{
  "lr_mult_down": 1.5,
  "schedule": "wsd",
  "doc_mask": true
}
Each number is 128 + 32 x the weight over its row's rms, rounded and kept within 0 to 255. Layers, rows and columns count from 0. The size above them is the row's rms in percent of the matrix's.

# layer 3 MLP up, 384x96, rms 0.26, rows 290-361, columns 0-95
size [ 87 117  95  95 112  93 103  81 108  93 107  98 115 101  90 133  90  92  92  89 118  91 141 102 107 106 131 121 114  99  85  77  88 107  91 106 139  83 100  90  96  90  93  89  89  94  95  88  98  99 102  93 101  99  83 110  82  76  97  84 137  90 102  98 112 111  93 102  92  91  95  99]
[[154 192 112 161 128 149  75 159 161 167 128 140 102  84  89 151  83 106  72  92 127  91 155  84 175 168  91 119  70 103 112 110 147 131 152 142 141 167 148 127 159  88 172 163 156 154 135  92 115 137 152 141 140 116 128 113 162 101  97  43 148 195 164 155 156 130 133 105 144 123 165  77 168 129 135 149 113 125 165 107  92  53  91  77 125 102 148 115  87 126 131 159 175  83 134 156]
 [110 134  93  81 123 134 169 121 187 126  85 154 137 172 164 207 123 144 120  79 157 147  28 194 116 154 107 179 140 135 112  31 131 164 149 159 147 123 103 135  83 166 125 160 116 120 139 135  90 130 127 161 182 130  97 122 155 147 108 112 152 124  85 139 108  84 132 149 153  84 178  81 167 125 118 126 127  87 104 173 110 109 150 112  94 122 168 162 124 111 120 138 103 165 151  93]
 [165 112 122 105 145 178 124 189 108 125 108 122 132 150  90 152  93 161 133  94 120 107 188 129 111 115  87 168  96 137 100 212 146 117 134 109 120 171 136 156  41  84 143  80 133 153  99 136  73 136 188 146 130 145 110 103  96  71  59 162 146 147 105 126 129 197  38 146 159 110 139 148 134 103 115 134 146 148 125 128 165 126  76 115  91 111  72  94 104 146 144 155 124 137 135 117]
 [188 147  87 154 137 206 165 122 146 115 129 212  76  94  81 131 142 146 127 112 131 105 155 124 119  94 113 139 135  85 165 106 129 129 111  69  92 181 142 158 143 119 151 140 155 120 118 114  99 201 141 129  85 161  89 126 127 160 120 130  84  93 109 178 176 106 138 178 128 114 184 123 159 156 125 130 182 114 139 163 137  82 131 152 143  48  87  76 111 118  83 109 141 136 145  79]
 [132 143 114 109  90 132 132 164 171 163  66 110 187 109  99 108  85 162  87  92 123 141 107 127 133 112 123 157 111  97 174 136 171 171 185 205 165  98 160  78  99 143 107 152 153  95 161 141 112  91 117  85 164  67 117 107  75 159  85 145 131 156 146 137 154  94 103 103  99 155  81 124 138 168 139 131 147 161 138  91 103 111 125 122 150 211 127 146  84  67 150 124 102 182 138 164]
 [ 86 140 131 154 143 111 111 117 119 180 153 167 173 137 142 167 120  94 137 121 119 117 130 165 103 105 100 103 186 187 128 133 129 226 147 133  85 144  86  69 101 121 105 107  85 148 176 129 153  85  83 118  98  94  94 164  85 152 125 158 115 163 101 148 154 117  54 164 123 171 105  49 144 125 110 116 108 112  93 180 117 162 146 176 153 166 117 100 137  90 129 103 137 160 124  67]
 [126  96 181 120 138 200  97 128 158 113 135 122 106 123 137 182 134  92 117  74 120  93 123 156  99 122  86 139 116 106  65 103 145 113 143  82 137 112 124 197  95 185  91 170  85 148 132  84 176  96 109 157 105 137 164 119 179 116 164 146 166 152 102 163  89 146 129 181 110 104 146 216  91 140  86 122 143 158 144  80 100  83 134 101 150 162 112 170 123 174 145  86  96 149  99 118]
 [158 179 156 178 108  84 123  69 133 152 173  68 133 133 135  96 108 108  79 123 109 131 143  98 120 111  92 130 168 131 125 131 108 103 154 170  82 165 203 144 130 145 110 168 116 120 145  22 116 163 143 143 139 124 117 110 146 137  84  93 163  77 132  80 153 124 131 143 188 152 131 108 176 185 154 125  95 109 100 100 123 124 159 102 104 116 141  89 156 122 152 109 193 132  51 153]
 [ 95 112 143 176 135 107 197  95 170 123 146 103 126 134 149 115 121 111 144 142  75 179 115  95  71 137 123 104 128  96 132  72 183 129 169 161 131 171 151 124  93  43 124 106 148 129  53 145  90 140 105 164 143 128 104 127 148 167 138 107 173 189  94 129 100  90 141 188 154 176 175 154 147 176 136  69  76 124 136 138 128  83 143 130 100 167 115 126 158 123 135  92  78  93 103 126]
 [100  70 125 122 177 107 132  92 126 161 140 121 123 144  79 180 178 163  71 161 157 153 119 115 136 139 148 132 148  85 126  76 109  66 131 204 140  85 101 149 136 101 156 135 116 164 118 120 122 137 136 182 109 179 136  80 154 140 119  93 164 116 143  64 147 118 176 180 191  99  87 126 113 145 145 104 129 112 148 138 109 187 137 130 155 105  80 170  73 147  66  93 146 182 135 122]
 [146  97  66 148 113 152 153 104 153 107 134  67 134 177 109 135 135 108 126  86 157 172 127 109 186 107  89 181  86  89  93  67 174 146 195 141 122  84 130 151 144 106 113 100 152  95 130 125 104 163 116 136 127 168 149 150 128 124 101 124  58 178 116  90 156  88  97 164 114 164 154  34 130 127 193 137 150 162 151 115 132 156 155 142  86 158 142 100  99 104 131 128 180 139 111  84]
 [127  87 112  81 127 159 135  89 128 115 121 110 132 178 192 132  90 122 144 108 143 115  97 163 146 128 164  69 104 166 178 168 121 150 134 106 117 175 106 130 178  77  85 146 125 107  25 163 160 128 158 125 153 148 165 117 133  74 132  48 185 165 146 132 138 107 151 127 127  94 107 106 144 181 140 110 137 163 132 114  83 131  71 136 134  56 125 148 111 115  62 156 156 109 144 115]
 [175 169  93 117 191 115 164  93 104 107 128 133  74 139 128 147  94 128 127 142 131 111 106 107 130 154 122  75 140 189  39 130 145 118  73 175 106 132 133 101  98 166 193 173 115  87 120 118 142  96 137 162 107 185 152 141  77 141 137 132  51 118 125 180 144 113 113 135 101 160 108 128 119 103  56 151 160 159 109 106 119 137  96 142  91 102 208 136 123 139 111 102 189 153 123 148]
 [153 136 125 132 100 174 106 114  99  92 101 104 124  87 125 118  90 114 127 163 172 113 149  71 111 140 101 192 167  68 100 182 173 128 145 177  71 110  89 128 136 151 190 173 150 125 119 103 164 151 140 114 168 153 144 127 161  60  79 165 146 116 185 111 166 116  55 117 137 190 154 117 102 131 107 145  79 148  99 112 178 108 127 137 117 101 107 128 126  86  75 120  92 176 154 109]
 [176 138 112 164  63 149 165 144 107 109 149 131 121 172  86 170 115 110 104  91 119 155 136 122  91 151 107 126 133 105 136 138 132 141 120 163  92 139  99 177 160 136 139 142 162 104 151 129 121 111  87 136 134 138 111 114 119 102 140 140  93 106 144 132 145 109  58  99 189 116 113 127 140  48 131 113 103 110  62 162 138  87 146 129 112 242 132  78 173 157 120  74 191 125 175 203]
 [141 129 135 122  75  98 110 101 139 140 124 104 127 153 154 118 147  90 204 134 140 149  75 172 125  71 125 123 119  90 183 124 153 106  93  50 108 106 125 158  81 131 123  63 166 125 146 127 144 129 130 148 118 126 114  93  96 109 128 196 180 243 149 127 151 131 110 125 189 160 152 112 171 117 168  99 102  71  90 139 158 159 116 113 159 122 124 142 130  81 133 142 155  72 100 118]
 [136 138 147  88 148 132 154 139 125 122 169 102 100  83 127 129 116 112 174 147 142 138 105 129 180 107 102 104 153 127 113 185 107 140  95 110 183 160 140 140 126 134 134 113 156  87 146 107 138 167 134 143 149 107  58 131  44 110 203 147 152 102 133 138 120  92 196  87 109 128 135 120 136  94 141  96  57  91 142 201  70 105  87  85 152 120 193  92 128  66 123  99 133 108 161 182]
 [107  72 108 148 156 101  97 177 150   0 174 156 123  68 167 152 129  90 160 148 138 146  92 128 133 118 112 152  98 128 123 105 141 121 110 111 174 108  89 116 106 126 124 123 126 169 111  50 136 131 143 134 117 132 114  85  95 126 102  97 142 202 158  96 111 168 119 111 134 111 125 144 104 149 148 180  83 141  94 112 159 154 143 137 150 153 120 143  90 115 169 186 143 139 150 173]
 [106 130 110 148  94 164 134 122 124 103 110 150 149  91  56  84 137 160 184 109 157 149 158 103 126 167  86  81 135  85 152 128  92 138  60  78  66 142 180 149 117  60 148 124 128  70  70 159 124 149 138 131 178 104  50 133 147 130 159 139 134 105 134 131 144 138 174 131 146 139 169 134 134 117 154  76 125 125 133 117 101 103  87 201 125 166 140 108 190 137 102 139 143  79 123 177]
 [107 131  89 118 124 129 149  44 161 108 184  95  95 119 172 138 122 129 136  94 171 105  94  25 122  90 162 144 117 168 155 166  94 151 118 120 101 137 184 105 148 142 156 114 108 160 116  95 205 129  77 105 144 130 161 118 110  72 107 124 107 171 143 143 132 172  89 117 104 141 129 129 206 198 125 107 143 106 148 137 118 122 142  89 106 138 137 183  96 141 111 193 104 150 117 114]
 [161 113  81  89  90 149  78 116 101 131 123 126 176 129 157 146  48 147 146  83 114 191 120 201 125 130 119 154 132  67 114 124  99 140 106 143  68 145 118 139 160 133 166 110 133  92 164 122 148 138 128 120  83  88 150 190 112 131 106 149 140  50 154 130 141 120 137 106 145 160 143 147 235 132  93 118 182  72 106 150  87 130 164 157 167 113 159 140 138 148 128 154  84 130 155 130]
 [121 149 144 145 124  89 142 131 105 140 157 192 134 115 119 132  97 153 137 135 122 105  84 150 119 103 147 152 173  43 143 106 138 114 119 123  95  97  30 138 161 142 108  97 118 139 104 109  81 138  68 144 169 108 167 120 204 149 146 137 132  76 166 127 119 148 165 167 146 133  93 107 124 200  56 170 113  77 149 114 157 143 140 143 177 160  93  90 134 191 164 129 157 103 116 162]
 [ 80 172 118 138 162  94 119 112  82 189 164  80 172 109  92  69 117 141 113  66 134  95 142 101  92 129  75 110 141 120 167 101 160 124  67 194  93 126 169 144 163 133 152 121 138 152 133  78  75  86 115 117 163 167 133 146 162 120 124 123 111 107 119 198 137 165 147 147 126 148 165 117 152 117 115 113 136 111 134 128 108 117 191  43 176 121 124 181  90 129 142 105 172 168 159 131]
 [122 134 151  98 146 100 146 128 140 139 127  99 137 158 106  94 136  72 140  85 141 113 140 112 133 132 147 204 114 136 168 125 159 113 129 162 196 151  77 158 116 103  63 116 156 153 173 131 125 157  97 167 140 127 163  72  86 131 132 144  98 191 142  18 165 138  74 104 100 130 119 124 115 158 147 117  90  97  97  87 179 101  93 160 105 181  93 138 149 100 175 116 177 135 157  92]
 [ 89 144 120  93 170 120 135 216 110 111 182 145 157 121 106 151 143 127 181 132 130 130 144 102 105 156 133 114 166 105 109 171 141  99  77 134 113 166 155 148  84 138 174 130 158 138 107 116 133 179 132 140 171 166  99 143  79 152 116 154  82 107  82 102 120 100 121  86 125 161  71  61 159 172 130 153  75 133  77  84 123  93 148 144  67 127  84 103 152 121 178  67 117 121 188 152]
 [165 109 110 120 121  47 102 136 151 110 132 113 169 132 126 136 146 187 131 147 213  67 100  89 117 157 132 144 148 136 123 153 118 109  89 146 158 135 172 140 139 145 130 158 117 116 122 149  98 125 129 124 162 201 101  93 157  98 112 139 126  47 129  84 105 119 131  98 107 179 183 122 144 105 117 130 139  98 147 125 124 133  90 196  92 159 165 109  66  93 119  52  87 107 193  91]
 [169 115  90 140 138  91 122  72  89 100 101  64 150 135 170 108 129 148  98 146 121 127  67  72 121 144  99 112 155  50 117 147 162 100  91 124 147 114 197 120 162 141 125 125 131 149  55  79 164 163  70 121  99 177 163 148 195 162 137 128 141 118 177 139 175 137 127 140  91  96 139 125 137 118  85 110 111 137 107 172 127 146 105 126 165  98  69 159 142 172 105 139 171 159  97 166]
 [123 112 124 167 113 171 137 141 118 146 113 139 164  93 127  97 191  53 180  81 141 132  99 100 140 145 105  95 141  78 140 136  89 151 127  87  97 144 217 124  76 165 118 127 142 105 152 158 100 127 128 178 111 129 147 114  87 103 147 179 169 115 110 111 177 120 144 141 113 118 143 127 123 204 123  94 116  63 117  65 147 165  65 116 214 106 140 172 143 136  87 138 109 141 141 132]
 [144 135 143 117 101 152  94 102 124 159 195 161 165  90 145  88 159 118  99 141  87  99 143 162 133 171 132 127 153 159  91  58 134 221  98 141  98  99 138 108  99 113 115 145 154 127 113 108  89 123 139 130  87 127  85 151 126 158 162  91 108 153  75  84 153  94  85  85 148  69 133 187 134 142 132 116 149 159 151 142 112 132 103  80 129 183 155 121  63 115 206 132 148 137  76 168]
 [116 124  85 103 160 154  92 151 130 158  93  89 175 130 181 161 127 110  47  95 168  66 154 126 117 141 113  99 160  50 147 119 153 111  82 203 149 161  80 131 103 155 145 155 100 188  76 120 187 159 114 134 143 123 117 139 141 150 133  83 143  77  87 150 175 151 185 145 107 103 149 112 151 125 132 167 142 106 147  88  79 142 151  91 121 148 138 135  88 138 100 149 174 117  96 101]
 [119  90  99 131 119 200 115 147 132 111  55 154 115 119 112 107 120 132 122 131 116 126 161 143 181  99 117 150 154 159 103 128 112 160 107 136 100 148 127  60 108 136 126  59 187 134  62 110  95  81 195 139 101 114 117 153  96 147 152  91 129 137 154 178 124 163 113 122 149 172 135 139 195  86  92 125 133 186 175 171 145 151 119  89 147  67 159 121 130 187  80 174 153 103  85 117]
 [115 113 142 119 201 136 100 120  73 125 135  86 119 151 115 177 134 159 136 109 144 143 144  71 128 158 135 145 136 127  57 164 125 206 175  62 134 136 202 116 148 167 131 104 111 110  98 143 121 118 200 126  97 134 117 121  98 119 132  90 157 176 133 100 155 148 117 113 172  94  67 125  97 139 117 122  59 121  57 121 108  98 114 177  83  86 189 123 113 126 134 121 141 119 109 184]
 [111 150 120 138 158 115  60 156  99 154 127 142 130 137 117 162  69 118 112 102 197  79 115 143 119 200 130 175 162 123  54 123 196 111 104 121 142  95  98 130 132 100  96 173 167  65 153 157 148 153 131 149 119  99 117 102 122  80 100 120 155 167  66 120 133 130  97 103 157 155 176 140 127 182 134 120 137  84 134 167  81  69 113 105 112 200 124 152 135 109 119 120  88  69 110 128]
 [143 157 146  75 164 125 123 164 116 174 140 120 148 103 133  98 159 127 146 122 123 120 141 150 146  74 153 108 131  71 147 107 123 113  79 147 108 145 143 153 120 123 159 172 142 164 102 195 140 153 120  97 105 122 127 117  14  98 149 151 150 205 138 120 149  95 147  88  68 123 111 203 156  77 114 147  96 118 131 103 111 128  90 123 122 117  61  68 116 149  97 142 199 160  95 157]
 [182  65 111 156 109 148 105 179 144 190 119 103 144 116 131 182 135 162 123 108  37 109 100 159 110 152 102 115 115 164  57 182 101 150 110 176 102 139 128 134 135 103 118 129  71  70 137 100 132 100 167 141 170 202 196 117 121 117 124  99 144 174 144 125  66 149 138 143  82 135 125 131  80 117  92 154 127 160 156 112 100  99 129 137 132 131 163  90 144 136 127  69 155 130  85 147]
 [ 96 101 162 140 116 155 118 106 135 167 117 132 148 167 110 147  87 165  94  90 193  83 138 151 158 174  54 154 169 187 106 124 167 154 119 136 139 161 168  91 129 122 148 150 173 143 136 136  74 115 168 109 107 119 129  87  75 121 100 138 152 169  89 146 188 125  77 163  84 175  94  86 130 150 175  90 110 131 119 102 103  65 102 101 123 143  93 117  54 131 117 111 150 127 120 185]
 [117  96 102 206 163 157 176 154 139 128 156 138 152 118 169 142 135 123 100 121 132 123 159 140  41 101 141 188 156 156  94 131 138 107 124 114  90 167 123 147  54 137 126 132 167 137 110  92  96  96 177  94 151 150 143 159 110 106 126 121 168 130  77 119  28  91 116 165 147 147  77 147 157 133 141  80  78 132 129  93 134 147 172 145 116 123 121  98 180 175 117 125 141 153 146  54]
 [124 124 130 112  84  95 106 167  89 151 142 145 196 150  85 141 120 125 121 147 116 147  98 125 156 181  89 159 127 132  83 144 134 121 144 120 145 100 197 106 147  91 160 127 113 111 153 183 123  79 194 124  98 101  83 155 123 119 158  90  94 147 157  74 164 112 166  83 151 112 164 169 118  46 190 117  86  97 148 100 101  67 119 126  80  94 110 129 181 132 167  86  91 141 136 159]
 [109  92 104 106 142 138  87 116 104  79 118 117 131 165  82 122 147 134 131 162 158 180  90 142 161  54 175 147 170 112  81 150  90 105 113 163 133 112 146  93 151 123 132 120  93 132  86 103 153 119  73 104 109 128 170 112 163 115 173 106 174 146 165 133 219 140 138 215 110 110 144 122 131 103 104 142 127 130  95 161 156  73 145 151 127 214  62 156 141 152 117 127  76 150 135 112]
 [106 152 126 129 107 102  84 119  96 182 144 164 111  94  88 130 131  89 121 127  86  66 146 149 138 119 106 101 142 139 108 108 128 116 105 158 130 142 104  95 150 150 215 127 192 197 223  98 114 150  99 118 135 113 137 170  96 131 136 171 112 165 145 147 152 130 132 156  76 106 194 137 181  94  80 123 135  90 162 167 175 103 130  75 105 162 148 110 112 122 146  84  76 163 148 157]
 [133 109 110 157 151 148 134 148 148 174 118 111 167  72 147  84 143 197 106 130 114 152 157 118 127 121 104 180 180  65 119 144 177 175 128 127 134  93 160 118 121 184 158 171  91 124 101  63  75  93 166 129 137 151 143 106 171  97 127 121 106  86  96 128 127 101  89 147 116 141  99  94 134 107 142  97 132  58 110 140  80 181 150 126 139  91 113  45 150 156 147 122 178 180  81 103]
 [129 118  52 125 170 128 204 136 143 137 114  99 116 127 122 120 179 141 128 140  91 104 172 156 141 111  50  86 109 144  74 113 148 136 150 146 127 169 105 100 188  79 150 160 142 121 154 139 184 167 108 208 123 154 164 115 122 114 174 121 109 125 137  84 112 120 144 169 131 121  71 149  87 120 125 144 127  85 122 151  63 144 131 126 142 170 144 159  52 128 160 119 155 109  96 201]
 [ 83 171  89  95 159 178 134 145 170 110  92 100 156  95 110 125  89 157 131 122 111 161 112 131 166  44  97 133 140 130 158 172 130 206 142 134 145  80 141 106 135 145 107 135 188 110 101 144 101  77 109 121 170  67 128  84  94 109 146 129 139  87 165 141 141 127 142 193 147 118  81 131 138 134  55 117 131 143 150  70 162  87 134 134 159 149 118 136 165  84 150  68 107 174 150 172]
 [170 150 130 164 111 129 171 163  98 105 115 147 112 194 145  84 204 108  89  89 152 157 156 110  91 150 129 132 121 157 109 137  88 116 160 127 131 113  63 159 165 151 107 138  99  86 159 160 128  99  70 147 131  91 132 149 106 122 121 127 156 124 197  86 166 155 117  87 111 123  67 181 160 114 120  93 122 202 131 116 135 177  71 106 127 153 139  85 111 145 102  83 165 192 157 153]
 [168 111 203 139 124 137 128 100 104 102 150 155 118 152 132 129 103 132  77  61 145 143 143  81 175 144  80 125 125 127 104 105 132 188 152 118 107 114 110 109 164 119  88 183 150 129 131  93 136 114 145 169  99 134 135 156 133 170 103 136 129 137 122 155 166 134  40 147 137  84  65 119 110 142 217 100 125 144 132 107  86 163 170 183 140 159 124  89 161 137  49  65 100 125 163 116]
 [153  86  77  91  98 143 120  89 126 159  41 100 141 120 120 130 101 115 168 135 102  99  86 182 146  96 105 161 109 112 131  83 127 139 103  81 139 140 151 168 131 111  52 105 162 155 176 142 156  91 139 172 156 128 129 136 175 132 105 128 143 121 126 137 146 187 131  99 116 166 127 177 144 126 126 145  90  81 206 195  60 130 176 146 120 106 196 146 116 173 107 116 157 145 150 139]
 [159 113 157 121 196  96 141 160 154  98 176 153  85 120 106 120 121 117 177  81  99  93 132 102 123 108 119  86 135  70 102 121 204 140 128 130 103 128 125 118 144  98 100 116 178 128 147  91 120 179 106 157 138 138  99 163 145 113  77  90 122 183 153 131 140  63 122 165 133 148 105 127  80 104 157 135  67 127 131 159 130 131 110 142 101 217  96 188 130 119  41 153 120  87 156 165]
 [133  77 142 109 123 126  80 104 159 172 133 152 164 189  46 124 133 106 127  89 161 152 107 142 155 181 145 147 194 181 161  88 143 173 130 111  96  42 111 146 121  96 100 124 101 132 166 145 149 149 139 201 140 127 126 119 188 162 144  95 100  93 109 186 113 154  53 126 159  84 127 106  96 123 146  88 121  94 135 139 136 161  84  94 173 118 117  88 137 128  97 125 135 123 121 154]
 [139  70  95 101 159  79  69 138 141 140 147 160 125 102 191 175 149  54 132  79  85 123 124 108 161 117 108 100 185  79 109  97  97 103 133 154 120  44 144 145 162 141 163 128 123 183 150 132 110  90 121 127 131 104 137 110  87 109 114 146 147 154 101 103 167  89 136 117 171 122 122 148  82 172  78 151 125 138 168 135  87 166 138 155  90 136  82 147  99 163 153 174 164  89 167 177]
 [220 118 107 163  93 110 113 103 128 114 126 142  72 136 127 158 187 103 128 154 159 109 115 148  70 150 128 103 109  85 152 170 132  98 120 118  86  85 112 162 162 158 129 209 156  93 177 136 162 138  92 113 104 153 157  83 166 169 127 145 184 171 187 100 125 108  86 117 116 120  85  87 145 156 148  78 169 107 165  66 110  95 103 133 123 104 135 103 117 117 134 159 105  64 150 135]
 [139 163  84 147  52 184  83 176  88 135 106 154 128 188 148  78  87 173 143 143 125  81 133 120 140 178  89 127 103 112 124  91 107  98  96 132 186 131  92 141 116 102  99 129 137 124 144  87 142 168  58 142 136 147 153  92 158 146 145 130 132 129 181 131 155  92 135 105 152 129 148 133 142 122 106  82  98 147 121 186 176  41  85 128 140 164 129  95 106 153 124 195 139 188 122 127]
 [144 106 113 125 108  95 132 147 186 137 122 151 130 130 127  67 111 146 162 127 155 142 136 105 104  71 106 187 131 123 207 181  77  92  94 102  67  35  89 132 151  94 107 144 131  70 140 133 181 134 145 139 101 154 140 140 173 168  95 141 150 137 166 104 121 131  96 166 186 183 133 128  66 111 137 106 100 137 167 120 119 133  89  78 127 101 179 129 120  97 145 176 134 126 162 161]
 [164 162 147 154  75 122 121 104 131 127 113  84 157 139 163  90 120 127 105 130 112 141  89 141 111 177  79 141 176 123  56  86  60 174 129  93 108 110 150 169 154 130 126 152 124 107  99 146 150 113 140 139  93 139 156  95 177 140  95 160 148 109 150  98 138 105  47  93 112 124  82 150 102 178 154  70 157 138 170  99  51  85 112 158 160 119 188 130 165 144 131 134 102 195 137 161]
 [107 158 115 121 154 153 160 123 169 130 174 121 134 146  96 159 155 141  90  82  89 106  95  90 130  78 157 186 149 200 134 121 121 159 138 118 129 138 151 130  97 140 155 111  85 188 117  77 193  99 158 107 181 121  93  65  96 118  85  68 116 135 122 127  59 182 164  75 110 118 136 143 156 165 160 123 129 110  90  94 140  99 135 124 125 121 171 100 127  93 151 173 124 151 185  72]
 [134 131 109 164 154  70 128 105  99 184 141 161 127 148  71  93 124 135 114 109 167 141  89 130  49 148 127 115 169 171 159 204  81 177 113 159  88 143 117 102 129 139 123 178  74  73 144 130 138 118 138 105 145  90 149 138 208  95 145  76  90  79 115 114 108 156 106 184 142 146 127 184 168  68 146 108 126 141  99 149 109 124 102 145 138 113 132  91 131  83  99  79 142 136 114 164]
 [127 115 103 130 150 100 157 145 116 129 148 115 107 103 181 121 154 156 144 108  59  88 136 151  82 161 113 125  98 141 162 121 149 165 117 123  89 158 126 127  78  86 127 127  94 112 112 106 105  71 161 133 143 161 106  89 134 138 149 169 177 168 111 146  77 137 128 174 105  85 161 204 130 135 119 149  90 165 120  92 153 144  88 193 107 148 136 145 121 105 183  71 134 197 135  20]
 [138 151 163 188 131  76 121 127 110  75 191 151 115  63 127 159 163 140 128 151  81 149 111 136 134  99 126 111 187  74 153 121 120 165 135 131 128 128  64 143 160 127 124 160 135 101 135 116 113 120  86 133 117 127  67 164  74  91 139 121 146 196 143  85 162 110 153  88 125 160 116 169  77  95  60  59  91 173 115 162 133 135 125 172 162 157 141 110  72 102 151 175 136 158 129 140]
 [101 107  89 163 143 146 132 120 165 208 113 155 174 126 140 101 129 167 137 133 117 178 110  56 105 119 102 120 157 138  93 103  69 205 129 117 101 106  73 149 165 137 142 130  48  63 116 127 158  98 118 100 103 120 123 110 109 134 134 126 107 184 104  86 112 110 127 126 199  90 140 151 118 132 146 131 127  89 167 187 183 208 121 145 174 106 145 142 153 168 117  94 116 135 138 116]
 [109 100 136 153 177 140 147  87 166 110 169  73 147 150 128 145 144 138  78 147 140 168 123 100 129  90 127 124  78 130 108 145 116 124 173 165  85 100  82 145 131 147  78 121 116  89 138  84 148 133 117 100 133 188  88 117 119 133 105 101 142 171 158 129 116  90  72 211 118  96 152  53 142 201 117 142  85 116 200 191 152 160 120 147 120 158 158 126  93 129 172 141 118 149 171  80]
 [125 138 126 131  99 151 123 123 165  15 108 128 123  54  88 118 106  97 145 133 144 148 114 138 125 125 130 192  57 138  99 140 185 131 113  89 164 160 111 133 164 162 210 122 113  97 119 118 106  98 171 135  97 134  99  96 129 118 149  82 137 132 134  95  98 100 138 108 157 145 175 179 126 157 108 157 158 138 102 148 111 108 137  68 156  73 189 157 109 150 145 157 136  92 118 202]
 [157  86 135 136 124 140 130 183 106  77 110 133 115 100 148 147 167  99 191 127 167 117 168 112 100 142 134 169 145 101 133 167  88  94  51 153 181 132  53 153  95 126 147 144 134 116 145 148 116 121 157 135 212 185  61 128 166 128  97 157 119 124  74 139 178  81  90 135 164 105  97  98  64 111  87 129 131 111 163 167 111  89 152 141 117 124 180  89 129 134 101 126 159 101 115 105]
 [153 121 122 106 103  43  68 159 165 193  56 106 118 130 165 108 112 151 160 146 104 146 126 129 115 140  91 183 191 120 147 148 112 112  90 110 138  84  99 139 132 109 143 189 180  66 154 170 144 126 136 127 110  91 113 125  87 129  76 140 165 171 135 154  81 124  80 118 114 120 127 165 147 134 104 154  46  93 122 116 129 113  97 141 112 111 118 165 138 145 110 182 175  82 136 175]
 [177  53  83 138 130 187 106 106  87 147 101 151 183 142 122 180 155 134 101 162 152  71 150 176 134  95 159  88  79 149 121 145 110 110  38 133 138 161 113 149 158 176 168 137 135 158 159  91 135 121 126 132 130 137 117 138  85 108 137 115 113 123 150 133 185 155  84 128 130 178  84 160 119 125  89 122 137 127  71 181 115  95  98  52 110 118  82 161 105 120  89 133 145 129 176 148]
 [100 114  96 159 144 135 121 113 164 167  76 133  91 151 121  81  96 130 161 123  74  98 113 136 146 124  92 128 135 113 172 155 115 108 164 119 153 140 148 121  55  95 161  65 167 193 134 117  82 165 107 131 194 164 125  94 121  89 139 103 100 148 113 150 123 149 116  84  99 188 117 165 156 183 138 113  94 144 180 135 208 157 163  68 119 127 173 122 128  69 166  89 133 108 107 119]
 [153 150 139 159 149 104 176  85  81 120 176 127  64 124 132 144 189 182 129 124 127 120 178 127  69 144 153  99 118 138 155 157 153  93 137 114  86 182 145 127 123  94 105 114 143 107  94 134  72  68 125 140 148 167 159 108  70 110 188 222  87 140 121 150 117 120 105 147  88 169 155 104  99 114  97 104 120 130  57 105 173  98 146 196 149 148 112 123 122 111 133  92 168 131 110 118]
 [118 140 142 125  81 112 135  77  79  97  76 155  79 136  94 152 114 130 121 108 110 123  89  90 141 123 143  84  98 128  45 116 163 136  99 133 157 128 119 153 161 101 158 138 164 137 120  82 120 111 107 177 162  90 132 161 154 149 197 164 136 199 186  93 136 171 148 138 137 128 101 118 139 120  96 160 140 124 143 118 183 151  64 204  82 137 131 146 109 138 111  89 192 186 107  89]
 [132 143 113 112 155 166 115 108  65  64 131 140  66  98 149 162 169 143 125 101 122 115 157 117 121 150  91 202  84 164 121 204 140 146 129 116 105 157  99 118 127 147 139 149 179  87 124 146 117 113 156 161 161 163 128 161  85 132 121 203 108 150  89 147  66 103  86 109 112 157 176  84  71 126  95 113 133 118 136 149 127 103 141 163 141 132 105 114  51 138  65 114  89 143 184 141]
 [103 106  53 164 140  77 156 189 154 149 172 136 132  93 134 101  98 126 171 127  91 108 121 128 148 124 113  95 183  97 198 161 133  77 150 102 107 154 115 163 109 142 127  82 148 115 181 118  93 164 113  85 134 123 136 128 104  93 147 159  85 151 160 154 214 183 149 130 157 131 150  97 160 183  85 112 179  78 162 152 149 142 156  66  96  98 120 108 132 139 135 110  95 105 136 163]
 [100 143 120 124 208 106 181 174 105 146  84 178 157 186 120 149 103 155 154  87 137 142 139 178 119  88 124 175 110 181 149  59 130 146 144  49 146 178 114 158 110 152 198 130  89 107 166 182 108 129  96 149 106 164 114 144 130  94  85 144 135 139 126  86 134 125 143 125  83 133  90 119  59  92 144  76 103 121 109 137 123 129 133 129 136 155 167 132 120 162  59 117 163 117 154 135]
 [ 82 132 106 111  88 104 175 119 160 154 155 176 117 161 183 125 107  77 151 104 136 115 155  78 131 107 134 134  54 141 177 116 145 127  94 119 107 132 160 176  78  62 118  95 139 188 108  81 144 163 112 141 112 144 157 102 122  84 120 166 118 113 184 140 105  98 125  78  73 156 159  96 171 145 159 172 173 151 128 164 158 112 153  93 114 135 106 116  92 138 162 150 132 102 212  84]
 [156 119 133 158 118 105 164 111 138 119 177 139 103 186 138 107  82  83 105 139 171  70  85 115 119 162 130 107  94 178 111 154 156 171 101  93 119 142 115  99  65  69 109 134 135 135  72 192 150 159 148 157 157  95  68  95 100 124 186 112 155 139 103 140  85 128 167 137 110 148 111 195 161 111 128 111 172 117 143 113 125 117 104 101 161 149 151 169 148 166  50  97 162  94  99 173]
 [101 139 199 149 139 133 100 119  78 111 110 135 119 127 171 141 111  98  98 108 110 109 205 141  95 114 140 114 136 153 189 118 119 104 125 173 109  90 189 133 130 156 112  76 127 163 157 114  86 123 163 127 163 193 157 167 151 127 104 143  97 162 119 122 151  78 116 183 135  85 132  99 130 134 144  89  89 189 164 120  95 126 107  81 172  68 165 141 135  55 112 106  79 154 170  82]]